From a checkpoint of a small transformer trained on Wikipedia: vocabulary 8192.
Each number is 500 + 50 x the weight over its row's rms, rounded and kept within 0 to 999. Layers, rows and columns count from 0. Numbers have three digits each. The size before them is the row's rms in percent of the matrix's.

# layer 7 MLP up, 1536x512, rms 0.0726, rows 377-431, columns 0-127
106:550502411460489562508514573437433472519508481528516433466516490471358536481481366528543489499447491505511488556517495495470432592478512472500576391530460632530567521558412478527486441509539555503493475534488583556470486498561472539408444415459575527550485481448400474578442571502531507580513375370474519538557532447512546430472491551442487588503516483649506460535497509468532505549524
096:536488512438517403516470517506467442441632513407471444476509468469492482408489464415635514522526470388497492500522507466480412501479591546515457516585551525412530506477494551452494463527560576529478545451432548531504517527494525430458454472520496483505539517416498510493530587456568516523589547517415496508537428467534448560506498459438431560514516533447479484482595489451443560542537
098:495574597541509526541521478438476503480455554455507596600577505479495556657478400486470460515424452469537433537483517408555455414533539464435391484487459523480514475426575374507530518529478510562557535511455468546483529492580494446536435541400528500490524469484456565505513532413572517478464588518460438472425479574434488530546525497547568441479487511536501540558495509427541499443423
105:414491495479432557453449500475524487435537547426501512533542543498565561580473495530557560497428515546493481445390552453501547590473582550491525438528447512471510453508474476440507452590473496607420577452487412539435482527522434562434524437574566482491445453506546526541473523489477451499476504461496460392518548549444478517488500533505489553444488486487402551470477447550449549496440
098:461517492524499501477523511594490508566527507490562427393466447516522478457486428498463465444495485467446522522531480426473519497585565584475516422512490464530524559494520520576590529437461599438443480474540509511457563435510497494523454494566567418431483487450457491579495467501417523477462484389474440525522419524430473394595441480470515442422491459521581510527515452530420514531505
104:432556510505573571528479550497526551535494554481464467410524474584482519505495551518460575527477575541490451579508522567550570427507573518449622562554425545389464462578508473635488557461516493528601564513494551495538541530421487483574540588437452515514555478555571526473485519548478503558558507550549494535500499497489537449468505486461502524538494487473540512509548433512466487481529
091:538410458501512510470460490523511542411565464476472486520501454488471530514424433563517508475512533481516531507416556459497514421480487569368463522566466541399408511445537441494540537359503438477497418512544538573434442516539467494401588449481493654554446525581552479452437533536521545481557442599521476430566462448445538496489545516504457486473473457485474477576451601586523445470414
094:550589425547522500487521516551513573482514464418504472452519517530468567505485518478506573606572427411469526390495461523401464532498496449498449498432562434546445567441465529647459539484427526527492543480500572457616471403410543431433441510456485529501444471548483620469462564453503502519602525406537474517485442486569439495420491492506454531457483564437494568494479459540538502529448
090:410471531410562464406479454569484538508505483476474508418454499537545491509480538443457539545533472490546556548487447469490542487399528502459626623550499579572409441535558543443623430510444526441479450516510509526487463603525529429468563490385403492499432554549437567500544572513475620546479516464556454482529410531456423455507516514508509488556542467453495568575477519477537461506443
096:511511448486498625471465543458519503459522445479449473451538539462560493494561462461589438412446553498513466427502436540434520534520516491530605537404514478411479462593420531570515413552555522457537528485497527466534452424494556518493559483515536553494428503479539614450512460635532479388582494503528454515464439480523486503479453535476467499524469490508512527475442524428544505448400
100:463438542492498511600474451443435430506491399525433489526476567536486483534481488495434534436438508412496517563523480465485594558588510487532611523470551469440522553465553542501494586456461427511504535545537495418522517492528499423571415458544570431477527571478430516511480529416460578497553476545542508503475492520561467472524543457464458461459442522583428495504504461496346487528502
095:584456540547447475508495502496567488471510465570450479435562486517518531528494429484502572490533508579515583516559544467529526491513541529425441453549563440449503506500477425452569490447656504545427572452490441504471398552469579493430503514413603573599490435533656489550472509557419526570588486464463527519524528475489498434618449371407470512444516494488482537417474518475568446456502
104:585522501520454499461493506422510404397518490512503468538541545513560505424438426508523506529456511483473465521488447517438509458544501517473515527428543544471517504526495464526601573477434490442579507508524398411516431528444500494550534551539451491458450441526481534457551471558494534428417459528502466465578449460577481535423524554467554437474533427468471496449518524538433488494472
102:610419466569440594504502555549530470541569525474456447507540512541430482495516550442487501519459426533438494602431464468527575440505400365504549441459469502479509444519513517573403488503495524494430558455501467442453539372515468545427506494607535463459511540523523477494483527434440512591507425401527499450515557405441416449485495621525434507476602496432486549493522371510407565473571
095:396555535480484601478495457530472537465453574460556370500492472507503486420526483482479546503514450488569541455545498534391443517510508584490516466462506492449537470497558559494536511421517607554523482525529546544491466467506415586505496494445488587428545524409482474463466412543429523525498415462540403562460493469462581389512440497494591430492482508425492512478370476584495527506496
099:534529502510461506540446443508505418489529547432420415535446390657406544546462479468495460559492488574476482468381522511538608468510538558438444514449519517520493569391541506553550507535448493548614500552458528484472471551490507526496543597592539487468596477516484486488477531534541508513537564544422528559506503480459512447445524498478415509536544453452413488471510582460485637539477
097:512512524492512464575392447498493514506432503529542446559491585427502491504453467548478595522467513534446512563591551547420493462523430421551499453553530519490490429502439497484520477466470531519472505530544445544548510529495512412496581578355545567565487490520521448568414576469501503612537506534377483462512589516367545462504441592515541519576659496411496562490513496521440511548523
106:446422486453552492482487537422449430578517542517581467523551498469430518529518466465542505455578592464514622537493545480414501454461441553560563522436399536464493464589473567460505456500439455576426461483446511484498474498465573414542492556500468489549503401475514493458522493500499465429505544444436472520506478455414481438565542490499610574549479477491564463498547509513516458468424
102:439531521551539471464487500477532529523542477496505564521549436466497605464583498436494501437534542500494450519478487352503501522551455449521538468410551442447550501511501554481394554512496562512498392452514411491498420418547517449535540559461473480484534511456520474499545549516476503498397568488595456511439520518442503516408479416487481497555472510471488571544330514385416423533486
103:516595467571547530404461472513452566638571450432419452541523480443461508455486491417499560537512401399467427492559565463520486511453466562490505566385516441459496476494496531523493501462476593516510504510493534518557433479457505412458463521466472491561512456440481518501503440473473489530439516489434471468546513533409515485565489479456456567475613525473523545453498481517525473512569
102:532536484427483477556499516492508565507550601464544411514537531518480554448503459496446435555618561429524499474425425401523478568470557555457555425507448617487450590494525477552598521451495449514434446470520520511543485536543452558462556532531500458405495579488435565497467452491469425552471471486502421464424480510487454484483442446463457556627594445533475587440451531431578491489664
098:530556524458489494554526536577544492419485566564465550590507542558493553565527417585478464523442544483626441485577579395495527498532418460467565503475465391479584532487533447611571517528537563523452472478449537468474435458404561497472555390548515492551536474520480401554602552527526425531520524537531545512531508603501462433608536537469508486502434467565545481469539528458456557493473
094:570504442455508535450631476485467498533579435521603599526525434543411485462460476482514462527481460541439441480529479465459482418588452573470503574456392527451445555523523437511540416473477480476481509531572581485374422516485531482478420455410515512462509535459459456517543569507507449481603445485464467460526608481600479490511478495585464524574568442593592445502474515542491491561466
098:459525430581512463530419510468544503554530497528435485400453506585514600514475583428468491488516521444553568533549553463437481520527502472444514484497529505474481490527501527507593550494458577482425433519454452412634524535594447584473450498562493488478545425526593531578470421527469538489446550515443565452534543469567544506561478545449485505544519431515475551521481524486524436479481
091:510571541545553566428528490455584495459458490469644409574528534470492490495504489522493574582408510410452573478542478485526500523490464438526563426452490583480513496590603498487435572590465451427529460560538450503496501420481507592519499440520464488466540556506536591500496541444497503507457461456518331463467380458469537468537547473366564486513500516532571488494574526535449543481526
088:413447424492470496519439497565651511535479497436471543530497640404537592566456514591545453425558386494516530496473539457478534459591493462540485519545517517506460419448497491541539513444601542497488532527564472503587518457525471476512535563548505476519523472510555478529516572454509467448488550519460458476479509506517451515503560468495483438478568547350502457481528574543493519515542
096:565562413528490537551539525559483523545506529467571536441453442510536542507457489488478410541426506477448534554516465505446499530483551509556482522459502468536452610482511554441491488440479493454554469460502481487488481422529523565470465486532540517546491472539516505544479503490522550483460399512579381516483533531538556518415475574466464543480483522447558529575556566547401453451524
089:510537487426501515455533529525494409458527555507429537451534479548532519483536408428455541519509537390462530543472583412436477425520475529535558620515503532499521560459486528447445492452534530510498438493535470464429442397517456449459525498501507485458570447578514502569440591630450527526468566555471394431495460477539575458464436456509512430523554491490443550390516566483490525539545
097:450486500480470423488443575493507464538565435471621480412537578524396489542474481489512576469584518444463419570443435529516451556428488448473445458494474501448445517492583471484457537482533444434407477519582529434465591532538584500488431486527538528547488602564400546486472528470426560531453621468597504536510535502538538447432528506460524494517547465433497523421497542460531465550450
107:481482465463527476507572607437467482508547584468458479426440555528507465481557549499487461483465522481480429547509564459497491499405554423494511497524461445433573419478525531427612538488510576553496480493430451450470509479434471517502523487410509498489486426436489518526565540531466489506538421546607501470542472371606527501402420465539522502503442424498552528549506523501550480431481
106:471540546488516527515481427468575533549538499548493462573544473547426437477531472459579579464587506497528534530516428550490562591532495482607468443427456485417501452422561485525609534523526488521549448419456524501597505549489493539521534551496345488518456508520531453487456528537520465521536501444521541523529490544459580438469575525484417483430490583532537512526484369450491566582468
088:543583492491561429511438486444538482515421506479448529478511530437506482563484499477467498512497492464423589521521435481553469437460567531498466454482506560437512493497525613367520477576502519592553540527520514459548490461501570473559427458440559504443553493556441466544520465602572548589497472475471421493591462611419527425536447551457509452467481460448410505523476546533485610482511
106:540480543507481454545511543490458471461554492503514566479528526585472535522456430473510605539507503514517522445523611527492576470568525444514524542506546450435529560525474576507480615561500519488495507503447402471567461427582589580496588454472485398566502510431577473577487521520535578508544433511588469495474565516499480331485549467534455492439485516490466515435529553583566414610540
085:463488552470552529489472523474505555428522521475456480525488520468531505555480326493533566508479399481584527505518493507556520563481437582554483510461534457417501435414518503435547453478395480543433433561592392479594545558496561520479527379522536437493600466554443508539516444510531445484492525452491533585548529513375518461445424512438464472538558427443583510555465479463498525464509
102:508557557492534510470490581514549544511532466455491490446367459515540518492481566508529550453468479572525537507377552376527552497449520554459560526499550496493541451469486547539480475563492552586497422509418429558488466549459422448377420482470473611446449517568526556479509524397556511493558539407468438491470496531446552506483520608460550410513472589450493435544466485536537462541435
101:417518458436487480426546547565399430574548495448513453605520528468547464545459513530497630506479580474438459513459489488474502494489450525604496486547541517474503513537548492476418548491456504591554459483576510573559426399497410511505544503471500486506554432472520531506443557500450525463570501551469452618441620500508558515462590508522444534529476504530510457571582461490511495442522
095:503466482548536584536480537378436533486383472415524509461485474524544556539533442513515432519518538487388413562429523573492508533502497495496520440561549480420541518488555592528544491568616559524527447462542515528407571458548496442458598596452531505554542462464354414464478415503526568371542554567483491486502568523537483318561548491496452555545529568542541504497475476570593449364479
095:515478534534597527478524416475536478543502512500562545537595497502496513430607369411432510450503555376520517533457483576468361516443461462510467574508525434569539495510499584449461542538506457467459546398510473469579532495447517612590471498518531519540467530494476499527494476550426504525504564495459518501506499597497528526521471474486482479567511455573463354535555535489520437477470
093:483526528542500533465459565545596499569528547415437579514451559554618498481538443521489468467485500450481554615454490467465491503518460463496473489472466401424443480505498552419524552426479498512499533535474481499532500542527489487411474503481541504502467431467471550606464463539475498496495543469546578439469628463560527432513484463396491539506514486451502532442552571520485471539491
102:493475454547431605552543550459531463495482512524524471481491522580578595614560392524521432467510490552449438447572622504462585514567498496457552500462536425505518529490504550542538526460424550514427548525409489428555519564564545434406556505502505492570520485409507499429420493448482478536459491546441495514453569568478497460502541418446472456491551493506499445513515469544533459541451
097:470573512428513468470488490613526515520484425496377529412515536534481466424536463518487544535599454487484441582523528580501520477530410528528543583494469595555481504529451519552480440490530482536504479430473383398458460468501540530509576540447484540480516442508536418515423540448494529511528566507357617479520482469483509451557576549546484535514575442545561465422420577468492461509600
095:380438468438428505471504458562574438523440511479536430476548521519453491556431538454442538526512517538481528522393457466565515551594534551533458598496467490451463456499396537530490473593362493453502461502534528526480557559436481423546465493498445437516496515519481459489514553521454537470587546476447561513427519551464510512464525519560474508555467456416552506522429583470398586487599
101:437560496442551491538458516499558504471435540563529549421493441521551469467476512595518472510445528487394497511482483503446538462536508500507490605372488454453540495423530539535501474448516476483559476469461598428559520472429449467553529543473486438463514392495419429602458440529530519505471456546470392530554513492474425544520552561486583612467477419522503477539455516495508480519534
096:566494433579489543485488474486559499557487585496526523467504478578525489648609412490557537430383466473492462507493486509530426593531631558564542492475420425387508525539581470491455456422428575479497401645478431513556470580560463485503559414495491476612455501454498513576498525524413605568543438384421448522462427438516488474447438493426510507459519549504478443493526528439406481467440
091:471542514550480480462534457562581540537482341537592649602520584510582541475491397506600516500488543500538506537525545560419498521569458517542414469516539464529474447539566471595570561523466581534499468534524500468466423508464473464403566546642498469456484498585478454610551525564485506632480531451467506553506495523507559510582440529488550431487548495462590468500481440490565532465569
110:488433462500503502459467451367488467552460521376555508515576486536461539540513497484534474407431491567472509402568465518487570542573524505425534535565496476468505499471464419459550480530529594512474479521575536465644497594476512420489440500461434544458509483502470498459509469442533462400515485434476522483495585501518587536616398477472569472566518482418432429467419542472539493480529
094:445517532536501510593601465475505455433533471522489474501531538446404503452371456528520549411499521423529415487504570537517526489470511518477458582592563549549478574490472493524577451495518520523429382504517558456424534509567501560610524480451509563523480510623527512495553516483482451559472538454549532512587438412470520495467521533495430389468511512554525543539413482575455517452560
101:500499537561495477561578541477507338468513464454551546559525450569497488489530557450449520533551460471479530519496560490519503602505490395451541452518473487460536500531489529587464425471455484536497429401534507551512394471479550520495474414435514425516473528519499534505495410529502530600503472478520499556469520502518412566477543589484516430409538496490509503525467557352540515509446
098:501601407427569568458587497459473442438570452546543540481497547593586496539506418512516574490457498470488421563573513576518487516475440548552527558498480421561496499475541536506468498443514490497439566484542468431500481521475449477406492492472407506559528509377534484488459526482501466577492443458429488431460557495520481493508579551574508421477548505493556466454627435487483467487490
106:499442524584512423478474578463514371499537476449504407511521511535496510516528492501454516434478448515523459494480444523458494492494523558543395512597550509464541539510588431552552485538555476467402474504520593491517435544548593493420468495551501374492552499464524504528503499573481476468497490520513510531513500551504585506491537421452512451544514400511529491494430407460524583512494
095:449362535597587373586524553461379490473416527471583474416613511492532510545526517489484445605496460462504581547603550552421512542481562435552539547504470505608495474453474535524559468607510476543417470451545463540533449516464557551571501514537522431460436526460541505438486549557564437624492496528526409454496557509475454496470441565531544449542576479469468445522491482504448524490522
108:522454490476579559515465426527528461524436512552528440540502523460453495494543514543468495549472481559491473495450586519551544523456429483438424472439543448532565542462513350418570476502512475522487389416416602594424479531490487580482503494491555515521553529474484469491502498489395429513475495457483471519546494477450481510553495556431490547433543467513464427491462510461554517532471
099:528456511427471543497451563452421498496523578542482605509537518400544482485525528492518562548472481486492471471489597623575451540474571492508482357491537500449522600525515455512457514555577524500573425511482407487520497466510544519535481539569544562513506455553515506406592514470489515507527639477529455475482599548480535521505473582515442541517548481568500499452489492540431406498471
096:372434565485491599442551481481538462462536482500492550421505474489526446466447494532469494488573520514425465470445552475477441519549478496445523511577376428548552576573454374526527519543501557468455535459534470463530411516463546499499541407492549478499569432484528465531450499504566527570554580458537473559521579495538414448501540576392481505519620579522481553420431446490519512455506
101:446568575498544494513478559510403542438468586407514459605471438494486508570487591525567521498551474451514449570529559529506585532492495489541535392536498518471407451508553516469530489476462432526488478521445511481460592567498484449447485579489440476517530448530465497565449569523515506517436534427616555503451527472410565449532451562559494515461563527464374409533510574532489478574501
# layer 7 MLP down (transposed), 1536x512, rms 0.0456, rows 377-430, columns 0-127
101:473587636524486560583477505533518514467517499480523470576443560495459565564421578410460533495497472454495443449416545459471506507507453547537437523483437466474472466459386551491521535546365494583473493438480539562601538480534411447515456506532485505543458529527456568485433494407549465461550449481472477467533456533521590519462439428520493516573431515546505557493535504581436520500458
094:415458534444535510481604485411579493487486476511542487432541440435568587482523527476639536444425517534561457494554490489502466474472485601557464501480459462557549506504544466566487514500557453414505578546511583462489420555471480550520473486475419520473547523513475462436554547529534481521408503546487500402462539497492470527493511478525483475442457436420471440447534538524521553561485
096:424418515519456522549618566442543497392409514474509537380509442517519556476468505550551438554524440588497393506498576546454463469417484475465427492559549508416482471544458628552445570503430500482573430527488483468542473595513599555514478442483482433558487559502507476445468553578442469592505552454575483579600495491620498484444484512499418560491527486510468425498423465521509543463559
104:495492458515343577376519491451595512472491505441460523497515530451481456479513526537653428549481459484465557498479345422512504426583452573464519481547466464562523430666460487531503526521487456541521505561514493540491536400457477535544521432466490501480426551575573493470432491536512530577512463519510418493496559511538492460422484571550516496414546491486544524495533450570423605559587
098:534448507564547370478362506544476513432486514577500441524616478421495472367505436481526420429571524445496430527601480477585471520376483387558524440476369453481472567470437531554482536540540430450586473572524483505410553431524487479570509484482467573477518527556525532491595453474525507567525422507412443545523452481478532491553512563480519514568441514519456510430473519447517519524546
105:489473448403502498470554480435488460443574509592579495491469436506483453516432540539529446476434478553404470545507514518398498522611503485468515560581408593580371444578544501495473576538507473519472497452472492520470464397473509551479461484497592561518482528513507581607544490495536514518524496513466473482534518523529505462559480466555580512551464464525476503512539496564455499578413
095:541567458465515469498506588552483549492493511494520566526493512537403549485403477549517481518503507417503530670511458449553456455480435500427478467500464484582376438434548575488471568520409548488411552485577394469552419491488566511448490479437572548525552487565557568533542504516445478499382509612498513384516624498407530511487579417484496503588463546545498546473499525527500431526389
099:445519490575656488469510507441511488466506572535514554358481558534471446474547458530536513476501433484553534546451416546514436407559547545478453451523459522519485552449532559456467480546470498511564471461535455513576446452507615520467542518489526436537451486554491505519425460589531536629472443473513581494509398505505528546470432463489407671531559464533395598416423422505450558557536
092:563512482520546517482459543545498473505586497491485530504535562600560502504568506515517483572502459423471564515469531593497500422536468569583492515544533531521415481424420598517518458508504573494485454520488467473497494543514504457391435475531517418466612530583488476515508471462634495472519544376571561497530481419545509475425587528522550502630565444396462521546539571540433465493473
096:528454429513534555419549456565552508455496536498443433498492537443549557472489520540516530522564580480591534532475561520526397534444496472473546502529484435557510551444487479473444521575457525571586520473486492459525532464554492525486463444548514497520482494496512576540463552562554527484536506472472397520432502526534457500546391505456498483537472436625510506515532512582415531499404
092:612483501515535512504539482506430437487526499511501534574451489392479461505592530612579422565475407468572523481516526488538408583460465500458567441531598447484461426523463575465403465532526543496552467504464543483448519508379496440529518459478588490472474530550442470463445451628450433492490518458479450477548533489425416451611476423620538536420513547586435491535466549467439540490479
094:481503576493614565475493508579407514531584523511537549607556442526465558470521505524487460483525546477517518514482505460480519488517547467504478504490420547555422537472508486449490446518517558548431549495509621463539494491548461488486457482515507493428521518510434501545435370435560480494590617482630448485512607427461502543609571532422485523470556412469422444587498585530476499358533
104:463485440571427477488531388469461450458569513507511504485481631520579593383457519467548504452471486544467488480494492544531478450615493478449478482594432480391476506540495557504535400459536468518465456548471500536507474502498411491448573539575479494504512456537560525422362484496507487556409519549585524414639453436535535471419480470499529419459536545491388492392495384542435509413575
106:495485494568452437536522466485498486479517571453463433507430480545565498456484450583483539551515524548520448556484504492509529503558510464449429493368481542494442495468477485442393492548487521490480512454560499469499562474494471480562532555550433459375454497454464529552483453569433532530508450518522525515552549578443510512503384538516484518420438434474548490617572512476429406425448
091:340518478552504500544526506513515502472536481624513564443403431352536425515481531441605460528476455527560504453528484511508456563495470436465504511513452481537408468445544439443552441490435453614504510550540465510527566426559425412536559475619559470559507503477543502496497571455464485505482455547459457507491487429515457534503391469527494530503483409558487523487400523423430494528459
104:499501486475485435590451472525463500639459462482442473503446502617523483461336427508464585577437517520451418595558508495610456514515562588544479526477473518471400582398528470566460513580476470529472539520475457489438475527617590482537494429556525438456531507502557485481449540554494474442528415516475515517499466462430517587458556496503440491441510422493457550598415458473446462525495
096:445499477461505453433493451555518451551470500582514432511524452562463469483511555531486431426609540594524512537437480557508547491459545472532559574440543515416509479433389548471479500591513506500580496523568402434507538496480519471556689546502474584519457498572484498478556487524515495506478394534497542502568513509501483454537554518454563572481455494458467515508475444516458569458481
127:515420426505514442559524444499426484428467518524504528426530571476516469593556514473527469502536472439475539542576410653525457490470441466521491462524447561539560484520453412451429488536607450509423522421531533511534523477470510312528466647374565533410520507541483514393483442500466461511429546431464559351493547512445441585523538500649517502477475536507479494512500479558443459533526
106:460562569535539569487384455544574507547401448525480468473507458421556465406482502444476436387497467417447396534420539537504462506513476416507494469456416584413522533465557523489515441538508615400465465546550499408533529474543439534494521503445452496504483422444477457473464432383503536460599485420489563485419454481496489491432497515469521484429461444535475615535464487447465430451487
100:538480497475495423531519521405561513527550561547456516513548488454565475454565496458453496530527496447512458501418578492565563527453481540437459469567576479554594445462580453533482533543468510531488574541506536506540522499562447475540526503468465506525453497432422630580555516595555512453338569493476450488520419487534465480558484549549511445475367514520519550418613430599434541497524
100:532429543626492542493489487476514617457520479531493519518508496494407436534579486540443538376507524453461515475543589491553497475513504538520450449459513570505461531527532456463526507434474592581494491462459529463483503523540474487601446477519478508480491511402534530417497479407545449587495611448503563530495470538388562570518516552564478550489539479531533518579521587510465493469502
095:453533410541465534566423507502416512450474473460503455411502549542513514481429498433517398528532522565559478557515497532581523456486524574400496513470537526445510507517435530516507470500552520476545490481488403552504489444488496530592483478479452500495504527434554593509401481451551479520557467514470507508430545484519485453427532514508390549359497467514545569488493467441473521523507
097:399453434612613484541545520468512551509532470477509581492492570579390479455510519473495479502552525420483504486465410432503585503483479508456543486571486593486522524432536532367396527611506482480475445498455520457492546527465551550521455514527514496566437462629666519520502551531426420597469460461541500487527514624555485451434480428575513574463559470452490479526448491458425521522411
098:490528548532494496577605488478433506503487471444468444494598473525579493544484465528510522505495498610526621563577394488474463500549518499478562521584472544494568529475564455449534489537494467525523520483472443390595496499510533454516550413570539551614535486438461624493474522514484482554454503556492462442523459405441466477488447485499499531619514401546444546519411500516502523487533
093:481454526455418431608460499449490432475471470480409484499485427471410511512412558471544465534430550454561443471437483419556454531486445534535446470548431530427475475480516532463412530507465489589600479500523485428425460540524513453458488508560551548528464595574477482542559520474472589499538467516457472472559583508494518522507478493490498406491505497505419492572423495439428454507483
091:577532414483401547469509525450442488619523555536596557510505502502520528554481478485541496457582503467473507495502545453438518512433502585632497577526494515467507484418543519485352481522507592500539463605448542542495446471553472461514519498545585589485548500457518496442482545513493539525501504487604390450540498623508445531540556520413479438521443611453559481480510476402468624509518
094:473440474444534505449455507450471476557518516605510397555508597487514493396485498597496504535480485461430506508462457520517433572479487453475504535612424487513541631408542507405470483541512349509449478490491505494517466511560511515500425537558484465523500467429516595457498557407459386533544455478451532495482573461564555485589499467491411502520499538493509541433507505513521555453420
093:540444485474495516530495479517454512647498580432546456452418453533480451562579494532508483429470511489566464432518473561512442491538489467532560419459501406526457556334548566432519537509434545502547449496632551439534523510526507529494548507454439530481525455438498509445474446507545505560422492536474520543408577542486470508525519573457481531557435528534519479562470401511534580477478
097:550479487535450472530497579626484405548492308576394464615542473466521559486488493545508532493480528577492529531515449610607528537564530455488414526478526507445468497418584458494512508486486462535458501402390495455554467568547467549448466528592474431478431472483526480487445513447514472503487624544598540551369522491395525544511557421525439427454490557482449498398488521511429569447465
101:450612457554432406481509521477491489378546512517503488427548513520495492552542534504506495517443563546479485521527497580457485544504545530557581430507542512567517548540502503419521481456512467581484489519557522443485551467496498494406459455420539577537461466478568438508477555382495431559438449435472565465513488539419460531497500547488572552514477511557522519483500521444425459618428
104:525513423541597515416464497492593517468472593451536552563468487532482486462465597585490544470507391497468472369525467601462572458440562421500560510512508492430485456491453431451482595535607599558558361493506510451534539454519529415523484515583546505439533561461480517506522464516520491565441528472466575546534535459449536485561490491556475426490533563466424512472483525517556481489481
085:423591532500413539454517569527569594470501460499519432509518560526457552445589503460489552461495467609424462549483652553523493544589420449459475512556427559529497425525451519473550596451551453504536577438519382466539484531478423593503506468562551511562491495552538489387449404519413503492517467564506337522509579488468470554527532597521557515574531557477549551462511527497405481576475
105:529534523543571508443501467411395469517557544536459478502528534505405476450488468485572548568517489520515520472511577426509456484369506439506510461518524510493517468456543457525409601565557518596460546519508556514518452425515464474499509493415533508556540506383527578545468541480405542599526522650563492455466454476529532475488581588452424524440488603526468470482503596498496494499481
086:548438411384501516429493490472584466583472517431588476647479476570516428492472461413475453504442538434474492464524426580498463516504553461537454406494452540488500496464563466535464445476577380486554440518551577495587471484472499501483531503460497439541572491535528491438538501555478519420517517471501584425592584551582364559525456539555466523410487428521427497496508524457546517381527
097:547560496476603538484569526450498548501490489516510503495551526456518464596480543477488558506442520494462530479450470354546593502548526576477523432555536436513543538490504553456391418472528549453470552491486550464416502560500468593469429571503529429466531483585479440410608516456535407440536500537511496563422474472487523560530531484526557531588471583476430566601446516414514561523509
096:496430473455498552488555494446504560504531483574464442435361468515482519612583523532524464495558529491613447562471539479597471499550526371521520488491475454528453444465507433504550441416410417492452516474531533415453572488488485550488565493463484493534498476467576498488518462543486491516556540531516532513443558459446434503506422497504529468498483525545517494543521605539477471548434
093:562489443463567493517442480535508451350507456542609587545510455494528527452472488600483498458465536433536402502532495459520537504564526404483447591444474504570511437549453510505452534526409527499479498456335520485550535523439540544502511558508525536578509477522639633583571501522462458441454509453519530465554524531472462567489512557490486424538525501449523487487406524356447571537609
092:560510503463493467545443586474443514494603496427473473548477527523566524523399498605534498511504432526420572520532520459513519516507558461474442465495538509532501515532504466520584533503434531417451464601463547518423524503554504535379456472431522561569587424522491609519525542556530488508511489470500439469491472474553469478426374531475523479549514508466447558588423471514533540549531
096:519438457546475435528547458422558520539551527565460492419435593517564544486491471472616500536507533542464536477555445505607477480572549500485477565562487507506510473519525475419505489516405537433447556453574502448502522486548515459461548631505565472411549584435530492427448523502551491515581499530569567424495502556545483482466579384504470381598452499474424488432522464480395521481561
100:516498538472531432479512512489516545521503534531517472451407646450487512511434518494525595557515560484471462516492495585447521588498494466486477487529390522420541534412570477585458422506449539545579465595508561450544417462398554496495505492466502516475483545529514520485487536498408522545523444608543481444522477543479548425496480482571436481573549535608574456496589369545557447565478
098:500454518512462461470419503491564504424578575457478499487490530473508539555493564531551537511552455477532439475576465451436494453452564539477470421566519431516404500442510485561512461494490425408446478527467582520577473516494493445472435415482539423591483596567531495436497525497507500494507542505495451457507523604435409499475418529482453553452545540549511596524536593513524497465544
092:542460554454449471340431480523501500478494514412463446536410586479546496534556487432543447494443469460569435545552375522475505494487443501460504513506569518509463554421532535543419501420465505493539497444577421476471465545537566493460565530438480434499509550433576470453468557512474547469437506445564596510554561439478487532458523500554500486458537413574507565503490458559463484606496
100:574482459494478510574436455432467584572460475507463386487486627444497485480450509424434445467506431462422503461578482480583537492495504456417541427437469472611500463458522512471534489450544462552466510482507487497542512492485423550466512531579428540493519552406534431501514588488585520592458514474524468481434533515513524474497492524444470517442537541482550589541461505498482535496486
096:443451488497492472538470461421505437548477545505407508475512457545422522459485443494499480514470530475449469439537521484516521531440578508523534521594391538567630464480499439471533487535523556468529454567490514549516524541441551535572542515576412419544496461537493443585630471488517588470458508447524508456594447528483536553425421448497479505489501536547470519540465549452584533431375
093:448414449606482504528442478431514556562524510460451522556468533552602479497486479530499447533563510533459456465533580528519475518477466450399521536516360477609487528482521511542436533465438487501475442455499410528503547433523464531464531531592494572536508503580540520546490498542478460472473570466558619531465495536517473461491515500512513472659519501434487573493466549575513511508564
112:510543469545477426425445527541409525579490550523477454531493445554494544442548453454500518481509522532509607487454429474527560563391577460525561507450422577472515479461530544439487489563491499516520516517407428474559471494467500462454494527434452562524524413573522467482621485523509442509573535455538455539440431464519552454605438457627480481499448559541440553540496452438524417548538
094:537478495519538532547450499453453446464519558509541437463529446486476452548490513406594529502546496517495473484520521505555470437425555487493505543533447536500526554517557531494515559472505532432510509450465411455406548552542497477549514485505460496514522490486509543448566493669603470480472474466486430462479500503456547487405485459542492419575549504520466518458530553546576530511500
103:477572455490522508467538477553454483479336587525415473504580478518498526467529520533481478508526470479466457526585503461489509558587495557563422499464533511514568493525539542546454499557431491504567475539533496498572430493581422451517583563489421438541519557459497604485539570525504580408471538420592551551474476446555559420504545464556432447435513514577489438467560498430525606505391
104:450533450425501511511516402571523533491378543491477457591468436380474471469477560454499506414665463581473459473486515470505529456513498497519539441494596474496420317462511540581498434580534483498495536485568489408441503450483426482491568506489544516480557492446561429451496522530593596481495493484569515577497451499462559526482550557566495496446583559594526525524463428539519519453518
099:489535458475431428492484419445516465522560548612416502492468502515486530505599521503446450474477458461485400535493514474455450584480457521416457452438480478572530485573521490433499541509487510525478602501470453401479503497509486501564413494511478459536481520482582563444533421505481452397527424608439510427486472518520596483467497520554566426524476525498446522567562453403461496612431
094:506582528582413543509493513511494579506558479461462545450467455533495517486530461546479503500464495512537430503432428562509524399543494582395445477393559484563503533530484509472461454518415603457517551491438433449512406499466461529447515488588464487505466562584475576412573545468452493560553560408576436545525529492499470524562518483492589577487513458578559511587524472425470540510452
113:459471473577486448438483457631527505484448513551529421571525613541466507465535478519538350411535524523584467501501401411555457490521401426473463547500559528548453556496556546442479578533548428612465400448486509474528584481428537503539513634478444497550554523494482452494540476604400540512530467474556538481561518527486526590585488571457470541509542475558522509468448501428573544545486
099:464512478522561480454503485577442440443490488465593469427423427498501434532435455433515531536452470460562549593545432519481535441486446529502478434469516522598511476516523581401512630573471394492509552562524515478505466484481595572579479495446463462463442579488560586489488534520586439501442448575521510575488473528500402474510593587566575494582396540413506521479537489494433490553486
097:467531539560550438507508556591508494497581490479479526477565486488518499574470504416521402538435459480538481552462443547472464502536445511435493421546511521533382426554457458441436610502507465529436526328568420452347551533440509563487453435451549496488556444573479480600527463412400610431469517524502498519495489443502524517465460462534505512529587531569542515508485511530599425516504